config.yaml
n_layer: 12
n_kv_head: 2
activation: "squared_relu"
norm: "rmsnorm"
norm_eps: 1e-07
attn_scale: 0.176
tie_embeddings: true
parallel_block: false
init_std_down: 0.0431
optimizer: "ademamix"
lr: 0.000967
decay_fraction: 1.0
dataset: "wikipedia_en"
Each number is 128 + 24 x the weight over its row's rms, rounded and kept within 0 to 255. Layers, rows and columns count from 0. Numbers have three digits each. The size before them is the row's rms in percent of the matrix's.

# q: layer 3 attention query, 128x160, rms 0.0421, rows 111-127, columns 0-159
# k: layer 3 attention key, 128x160, rms 0.0425, rows 111-127, columns 0-159
# v: layer 3 attention value, 128x160, rms 0.0392, rows 64-66, columns 0-159
# o: layer 3 attention output (transposed), 128x160, rms 0.08, rows 64-66, columns 0-159
q111 097:122156102107132124117081105154119145126128129106102090123086091165164145130174132113132161112129089128077153127144134185154137113108151146086071100162100151142140126122125132105093119085093113103149149128104113121132116149120134151150143124138134135128139099127160139147126095141110101119116095102168096076129152117158113122117100172153100143092163162130127121118121124089165092131152155133122111104104101148097137119081138117149114128122130097125135093156157145099138147180141174
k111 092:096111146120103095129126078096114164147160116154099124136161123160127167131118158128143146134100141116134072144187152126155144118135150117101106114117132143153188139162130156125085091147110139147150130101174094110140094114132105101083084090153157133115138109153149143132113158127086114126129141113146113113100124140100101160156111116137150143156104087150156095124094130166133110107144112123080125123172167130117109145151158105095115145091116122117092101099158136133116136111154137
q112 102:080113106137160080133136147090110118137102137137100138116144138109129082132134132147157102122120125100101134115079148163086102127111119111168122102159160135098148125089112131136130152067127136128108159120125105150166165109174121138130147124122123120158098111146138107093137134095114107120148129095158150079128096157093127142151131152091123177135143141123157152152123160113146132093127155136125132136110141168135091187116131148173122143147111109108154125096070174116092092149122119
k112 110:136160129136138121091146153141162177122111093110174133122157115121132170150118135114062143163118124137099125131132138155179131098141121123091099129133123122072144114141164141123131125117160126124151159133161112106160081127088105133146096132136090158166080111162122091128152142090141079126151088129159098174141173128158158126150137112123167093103135131138106149113105157153111111117124145153144125103165140130151165162137141116150147154142154130137114101170156123136122132143100160
q113 089:144168105154086122135118133101090130141151119136167149104122113099128188115104139143148117113107075133174148144156117105110124131120151125160131135136103095150117164130097125129143154194100139142168141132120137170086127178155145125144108152097157107132126146128115132170083125127108166143163115151140154102145108110154134129105104136140105150195127133146093086127133139148123089136126125142107073129158127161125122139113110173075105138123133119138127125095106110132116130073138157
k113 099:098125156130144115133190142160103115151110150148134118104145128111140086137116077143168098121155160168128131105117115093130105149104095140153123133136154113148100140111143107163123152099154129144091101126158112105155154123132148104126114176106148051133095115110118114113128156135143123120118179131095164167109085140133113093139120146092125132114127104123140138128120133063119146101125116078149133109145154114125124116120142183145126138138110139115097137132072093087126107087170126
q114 102:155074125119129110129097122144085125156109137118104119117109181078170132114121156163160117168140131124089138127142156104095123165132113080141132138108149141134109069120090163131136166124130094088093177169120107127127119144157146147078127116142123147118138115134117124128128118158151111166117111130140104138134118146107118131049142156084170122187095121121086138149130096132114098105151120150127125167139131108164120122117128140130116148108148126120123122068138118153116121158137112
k114 090:094093089117107135127107135088121142111096075145188167104087110174171081108168146149144101148104126134135176127132120126126138138126125123121120117178169110159102155093109123110131119126136113120155143132138141111165071120147119161121117130138134113137139125141118153165117115157154184107131148099157148093126123120150100144109149129156150137122113147097137153132106115141103097135109128147105122125108154117097130166146213125157145107119097156170104084110111113146126110119117116
q115 101:134125142159099119127113144108131165113169099144139131139125120134155226165132131129089090150136130153163138118120119132128159115158113125129127088158111094165157143142099139117148131169114135110170084133130166139135137150117109092164104148135187144120147131086118128177072096124091160158093126121135129109160131139125110150121113157158110149144100160144137099105136129138149116118112125125132096115157167140116142077157099161076127099130121148136130140093146132141094144113125117
k115 106:085128136119131131094170162116169114142155152149116131107162092143147072139139110158162084073128122112119148123119114122142086144135148139139136127125118112122112169108148139175138151120100144147126119149164142123120186145141150120129123126134138122098098118087127169158090183147117131148106154083079110104149120131137102133117109131116107169160122115151155165098105143095098169149145104152150107120105131131128109144074166155138137121131085124121145158088105110106108117108171117
q116 102:155132121179148097107101144179175158139127062131103104109089134128111144108100157103125151160130170111140126111147127128126132113104128109153105148111155130088135106126110146099155133140091120091145125171149167106187133151098088128153086100146121143117121097143137132131145135152088124160150060101106111105132162133128125142112124151135139138112141133112100127133107133115181142160150137137151114154137114111103082147087103103143173113116149092133132122119159118150133166146152165
k116 101:129177157136097139095101109127110141142137093120126136099137159121123121122134181150145128172111119128114105137173111161120144121133128142164097122163148091141135091177128109131133145180062140113168138158118083110131085145144112111102068096108129137139162136107135159151138123153082120118145101179146109105132117156123141122091115167133123104163143110103136142134117094147156148140128143154145125132111158128127113151143130115093151063137105150124120168100124083123108134150163149
q117 089:095141143109132132129126099123130165179104110166101203110118185166122130118072163096136160156120155129088109148122172108096126144137127116118136147126129150119108092140127106119124166094086147151111139146180076140148114195136104131167108154137098163125147169122111154119135163096128135151154150068123130139107124100100127135134121136114109127132158087128129126142114111140110152131132106131137149093114128115163119126104132091138131151142145133133132137104131151112162100162112170
k117 099:162178106163092181134110103130131175131112100101137162166116136128164147160129128172126123114135103125145193123145105113134127125121127110141105121165146100130158107124129163137122142146145147116142103111161114100132094126091116157144129128102107162137120116108122168178160108093128137119134135103116104109161153093123118101126086134148089142145106102105157125124096146160110094149123122146107131119095141099116172120163130113125150102107131091134122096110085098184072148135088143
q118 096:089081109124169103156132135104140108108108141094120145144137136129143117108098158135160124139160117161109145104087151136106098172167138163169136151141118108139112111170108151140149125118146151094129114151126094112182184083149107119108143115129164174108147156141148163159145091111159136121123112100104111149115157126115143083125124143154161115118132095127130164138170118116120174119097140142127128103093141141125065126149142091162109137140098143089091108164120147112134125137138151
k118 101:168139091139100110154143134093072157094133106093124142122141108118130154137138169105093130150119120114131170135150121156139163112120135132127068119140145121093135141111174133117132100157095118102176098137105123157119117135091133127108136125101153109143137144113163192128175138129109134128157138172115076117146115157142125121122107152122145079142121145126078151179130139125129108128180142179117089084123154128147142143139135123141130092129151086136170102165145136169132124129123149
q119 095:146131122091142132168125090096141102109098096125124129105121138147108129125174146152170104084130124145080169121079128100147090073148133127105141100134100136104119096086091116116138165089125146154081103110100133105111156137155152131134159148107109154145123136130110107091149138107184130111149148124157158140137151138141144123142119124148115115085151103118134144137104173125148149103118165143095190152139090135127087150115161115126098146150121149125124106145092137080153102117150129
k119 108:124117101108162074133139127145117121134173130130122152097142154114097143131117108100084137131144153089145132176142117126127184131134157122111143101141096148133126102163117130138146106130152091109143176140132133099101079154114136157096102127131130105091131112146107117086080102115113127132170113131117109148135097149116107108118132128108126131132128082130129108136125104178101104087160171098115130124159120078202112084145142133121119127104151126128102080129170146151151089156100144
q120 102:134142136154114092163151148158155101112105119126085133098126143133103071128168121114130135097103089113074139107119169164138116093142132130123138140149153151126117103106121133117148136107093141102126134157112170129138168099130128122094120128121123128155098094136158120087140110120152107101144139143118127068163154130147147116109122145141107165159164123109179155149099131096147126128135184126132111143117144105138109105111175106199118147153099103090130150165087150092118132164142125
k120 110:167145153137152118109093140100145148111106100072108159117141116122109152125102118121105156156128115117120080118162106146159129164173120100122092137125090150095146099153121142087144121141089108114169164121144106083134082149125116108079117129120122142149108148139138115097158140127131107126091075155146102113130169076134187122124101126178145100164144143139101126157116108126117120160153143142153121147153130150084108125152182123120137134137104139101146139133154135125148093115137167
q121 088:157128058114109126126160067103114097139129122108128141115148077164099157110161144139126166119119112137143170122139099129118148124135108101138148108120118153120086140124124102159137102104173128140130130101118099144107145114099130137134173109127107094121143104087148150107178133132124105146126130141149148085103167092131102117144114108105137150098153150111123110137165155110101133155127140153064141150121119149080114112129157115138133181131111172114132104095182128103148125174143165
k121 091:105149103127148127087133107125153114167149162178163117109154143107114132161096127083089186107141106101150137147138129129147133122157094121119125115140120182123155130147111125124127185084149108127082158157103134154145124112103093109063095139150137130119121164103182129120126101129133104120119150130126127153127115129137084101131120121094124139129151149161168116084167098133126135098127130141092121099164126099143126114126098137121121143097156112142083088125148122168168116116114172
q122 093:115113127115140127121149102127124135166132129136146130136155175125117099142089068108140081121089102096162122111095163143127112067123098123155164137132120144173137163135100109148124102115095137142151155080115157127144093107095111115164147158133146152108141169141139160123102138110119136121100137159106150104079101150074107151158103099157127162155140110167152146156104161088140132131107135120138112116133095102159108158113180111148090140107135141127163143147146156157134122121111129
k122 087:153112146152143152164119122129150131126159115103155103153134147150097149114176128155140123154176105171179169120118157120144081098114137150136099140112128145126108133158089140114127136085135168143115132143131116145147152102157151130104205135165113123145082173106083075146140133118144115135103125145127125158169144147136122117158099147135135116126111082094147136107125123137112117104083126116142158094112129164114126138111152114170173189154131103149132144152137138129134153117093143
q123 098:081108175084120122084152078117164124117115119104142167110138141094114080102117118114153153136164115092132107138136124095159070141119185126125132132137140138142139130148128185155122102126146143111100112123153125093096101108115129132131132128187119088111086102150113117086104144111095148131143136146106170143108130127153145133152101113159115131112147122158166134143065165151112162150122127126145136112087102120153088157134145133135106109108115139159103135122086118120167141146143115
k123 095:176103099140139111160136119090134128131139117087157166155138131127159139155108133145153112124121144170082080149107149121147105154106149145133150132102105137157085121153150130177104098136138085162129111147076081136082137158138141165174157112132117126153159168131081112137118119120137134123161083139145134144114156132132130121167146178136175162127126094123149110133136078134128128156143172103114118135131091139104134136111087101157147127134169145136160147134122149124110124124091103
q124 114:106112099147159119150104123144100148154148147121095141102135169144118112112135135114137133120128145127114115133091123137089109099077100179102155096196135098140136107095154128103143130096127134140088105069139167145167145107156169159149122121142135120150132114146103134116138131124183122090124155089109142088157150175153169127151132130157123156133118081132166097134119135129109107126135175096099122148145132099146113119089199127126143121116114127159117137119129153094134157146125104
k124 099:118134104112126071157120115134170129136130134127141126150106085144117135121151107172099124119144135125134130122145105095170151114113111086122116155105110101072135088133108113120114146126111093094145174142135098109131119159107131103149103102159137145103111123131084135094121139136151123113136170128106083146145144103185163121127167144098133080102128091149082112081093065164129117142107149119166100144139104102110084120128126120156156161097141159144121123117133137161124131175123150
q125 103:118070163107153130116148154128089111095113128113138105134174133094121090116100142162161078118135131115115120123145108114129093143134116135118170149150138083119098122159097164134107116142184131118110160127160137124101106121117168101091126153137137103117096113137118088152122136140136148098081140165107148173127083117067123121144109148150121116137142148149176163103153119135101142122122147143153147111149145149145152135163123137154084144127124141124086152093074153100091117110132108
k125 087:133116131130140128169126142116137094122136134103157169159114108119136109158166091103143130091140093141142082155132154140109121166154103139139152108120140111101123109086109101135167124123149128175109104145082159127127152125127185161186145159143089088120140147169109091153088117136101108119148176133098116139128129115158136128149139121087128103106108131129145132119144128126122137083118149148150138172116088104132146159116129084129147111136139158142136161179145185095135165118116093
q126 100:136099144124095148175099158073118160129152172131094107160115128092171184162123109139141099134128094139142120128125115109106152122135160141130107128156115095146119132125183105092102116190146159120139083112121127131140065120109156105169090173137133155145131132122102115175131146144126131153116124115129149143127132134113130118159093112122128124152079157119121126101136093149149121115128127096149087156162092120109173137167083131108134096131143167158126116146129126140152156119119139
k126 101:105091119093153113147143123152147095119121137175135113111129146083142070118159126156122115086116107146149090107102158139116112140086158188151174159083124128159103142109117097166119149100131175148106103120123145084136151108131152098134107123130149089105126121131133139173121167141152142141152115110098129088099092117106119125143152160111126127131121119132096122120161115126111160142115133138133149150097090101167134109156116100117086123083127171121182107112109118090153127116149122
q127 098:131162077109123127105127153178163150144129140120136084098094128126133147105156182132113135133155152118093158107100105146123102133101093125136109134154088152074122105094159122111151135114143143134106143129150190151152132123137115120096133105130115114145155151131149161111172152129149093124139102113139123086180166104159146121129136151140089113091151131115115120177103115091112109117129165079077112139134122155088098129096159116116159125122106105119168137115150171119130136129139147
k127 097:146150159133117118151112112101106157143144111123101086131129083149110195129121109116136126117116126057106133163174142146133144137141112115104117147123124094133172112147141147128117188169089101139156152097138136096138109147084137112116086130125152140133097106104109169105126089147096122094100099142115127099128101152138113101136100137171112110163146161131127090125139095156129108106130127142131103147149166105123121104114118131137149075115158118108059103078118114119130131150123143
v64 093:136094116150191131111132151141113107103097147136097106112147126154152138141128131106105142166151074121108113111105141113125099152101101126117138112094099117147106154119160133092132133086104118145115114138124184124164091110107119119148153135117125105132137112171093103105118128182158101115111126183128155128096139118073110080155126116092104145119123128155140140142106116127172139136097107120176098120084143100111110180140103156163152136171123124117111140168167155093119134126147133
o64 099:169081140078105141134129111150102122134111119155132166161110119118147130135130155168125109103156101095139117138124140154115132121184138111107143163175178104179113101109148105130108138112124142125110059152153127116109126086121121114106152140101108134128140168125113153137167118159121136123154149122099095140134128132131115144112092134143135150125095125117117115158129165088112128133138119154109203133107078118110115113106196105122141160125121138180149139140139115104140111181105154
v65 093:117100182098161107102156119132124114156124145140102075167156116126089107101145143127162103113145172171143156109091153126097084102103127153110125163152116118135104147148104129154142137118116129100134169135163111126155152146114143112139158096163132123101117086106087171140150129119157057111123104096105156101096119101148114149123105114144137154090151119117095150119147157118165133117136126115096136128085166118116128142093121113157125130152155157110153130113115170107149158159137115
o65 097:105107118086179119120163123135087103111104160169172129097124167117148109158136129099124126075134151091106093150127120134084095140126102136108069114099106124138107126114126115130140148104122148113105118156110108169078116151166097115158076145125130164143129090101148109100096135111135154095125120124162100126132129128111139107089146120127118171111122087104160090137165158113078138101115134127124151161127123149123140147150133104119123168157112128100100133110146129109121144095173155
v66 103:144104112086117132155150116085102124095156108176109099133148111108105101124119145089122163095123119149156149144127150114105169150108110089141130172148103155151137104149121093181148166121147139113132136128132127154148111137103158125113130119123128127097113099128122144146115083165098154154165132102160132111129123142111143169114134138092141152169119131139171096110134160135126145132103109125143101131095150183126133135117107138095118066080131099145101150055097118088141142128159110
o66 094:094000142159121120128101138136140161106115138123149121111139138152116141122143107124057127121106158129135141118136125126145098126125109140100143086109140112154129145150114119105130122141113128108113156115125122144125123140153136098111150140112145161154115121146120126136122105092105136096108129144097152117112117135138154102124153129118113103125156145153133135113138096224109121130132165108133101102146111124143134135134110146109116146138128157129125118145089108121120141119133123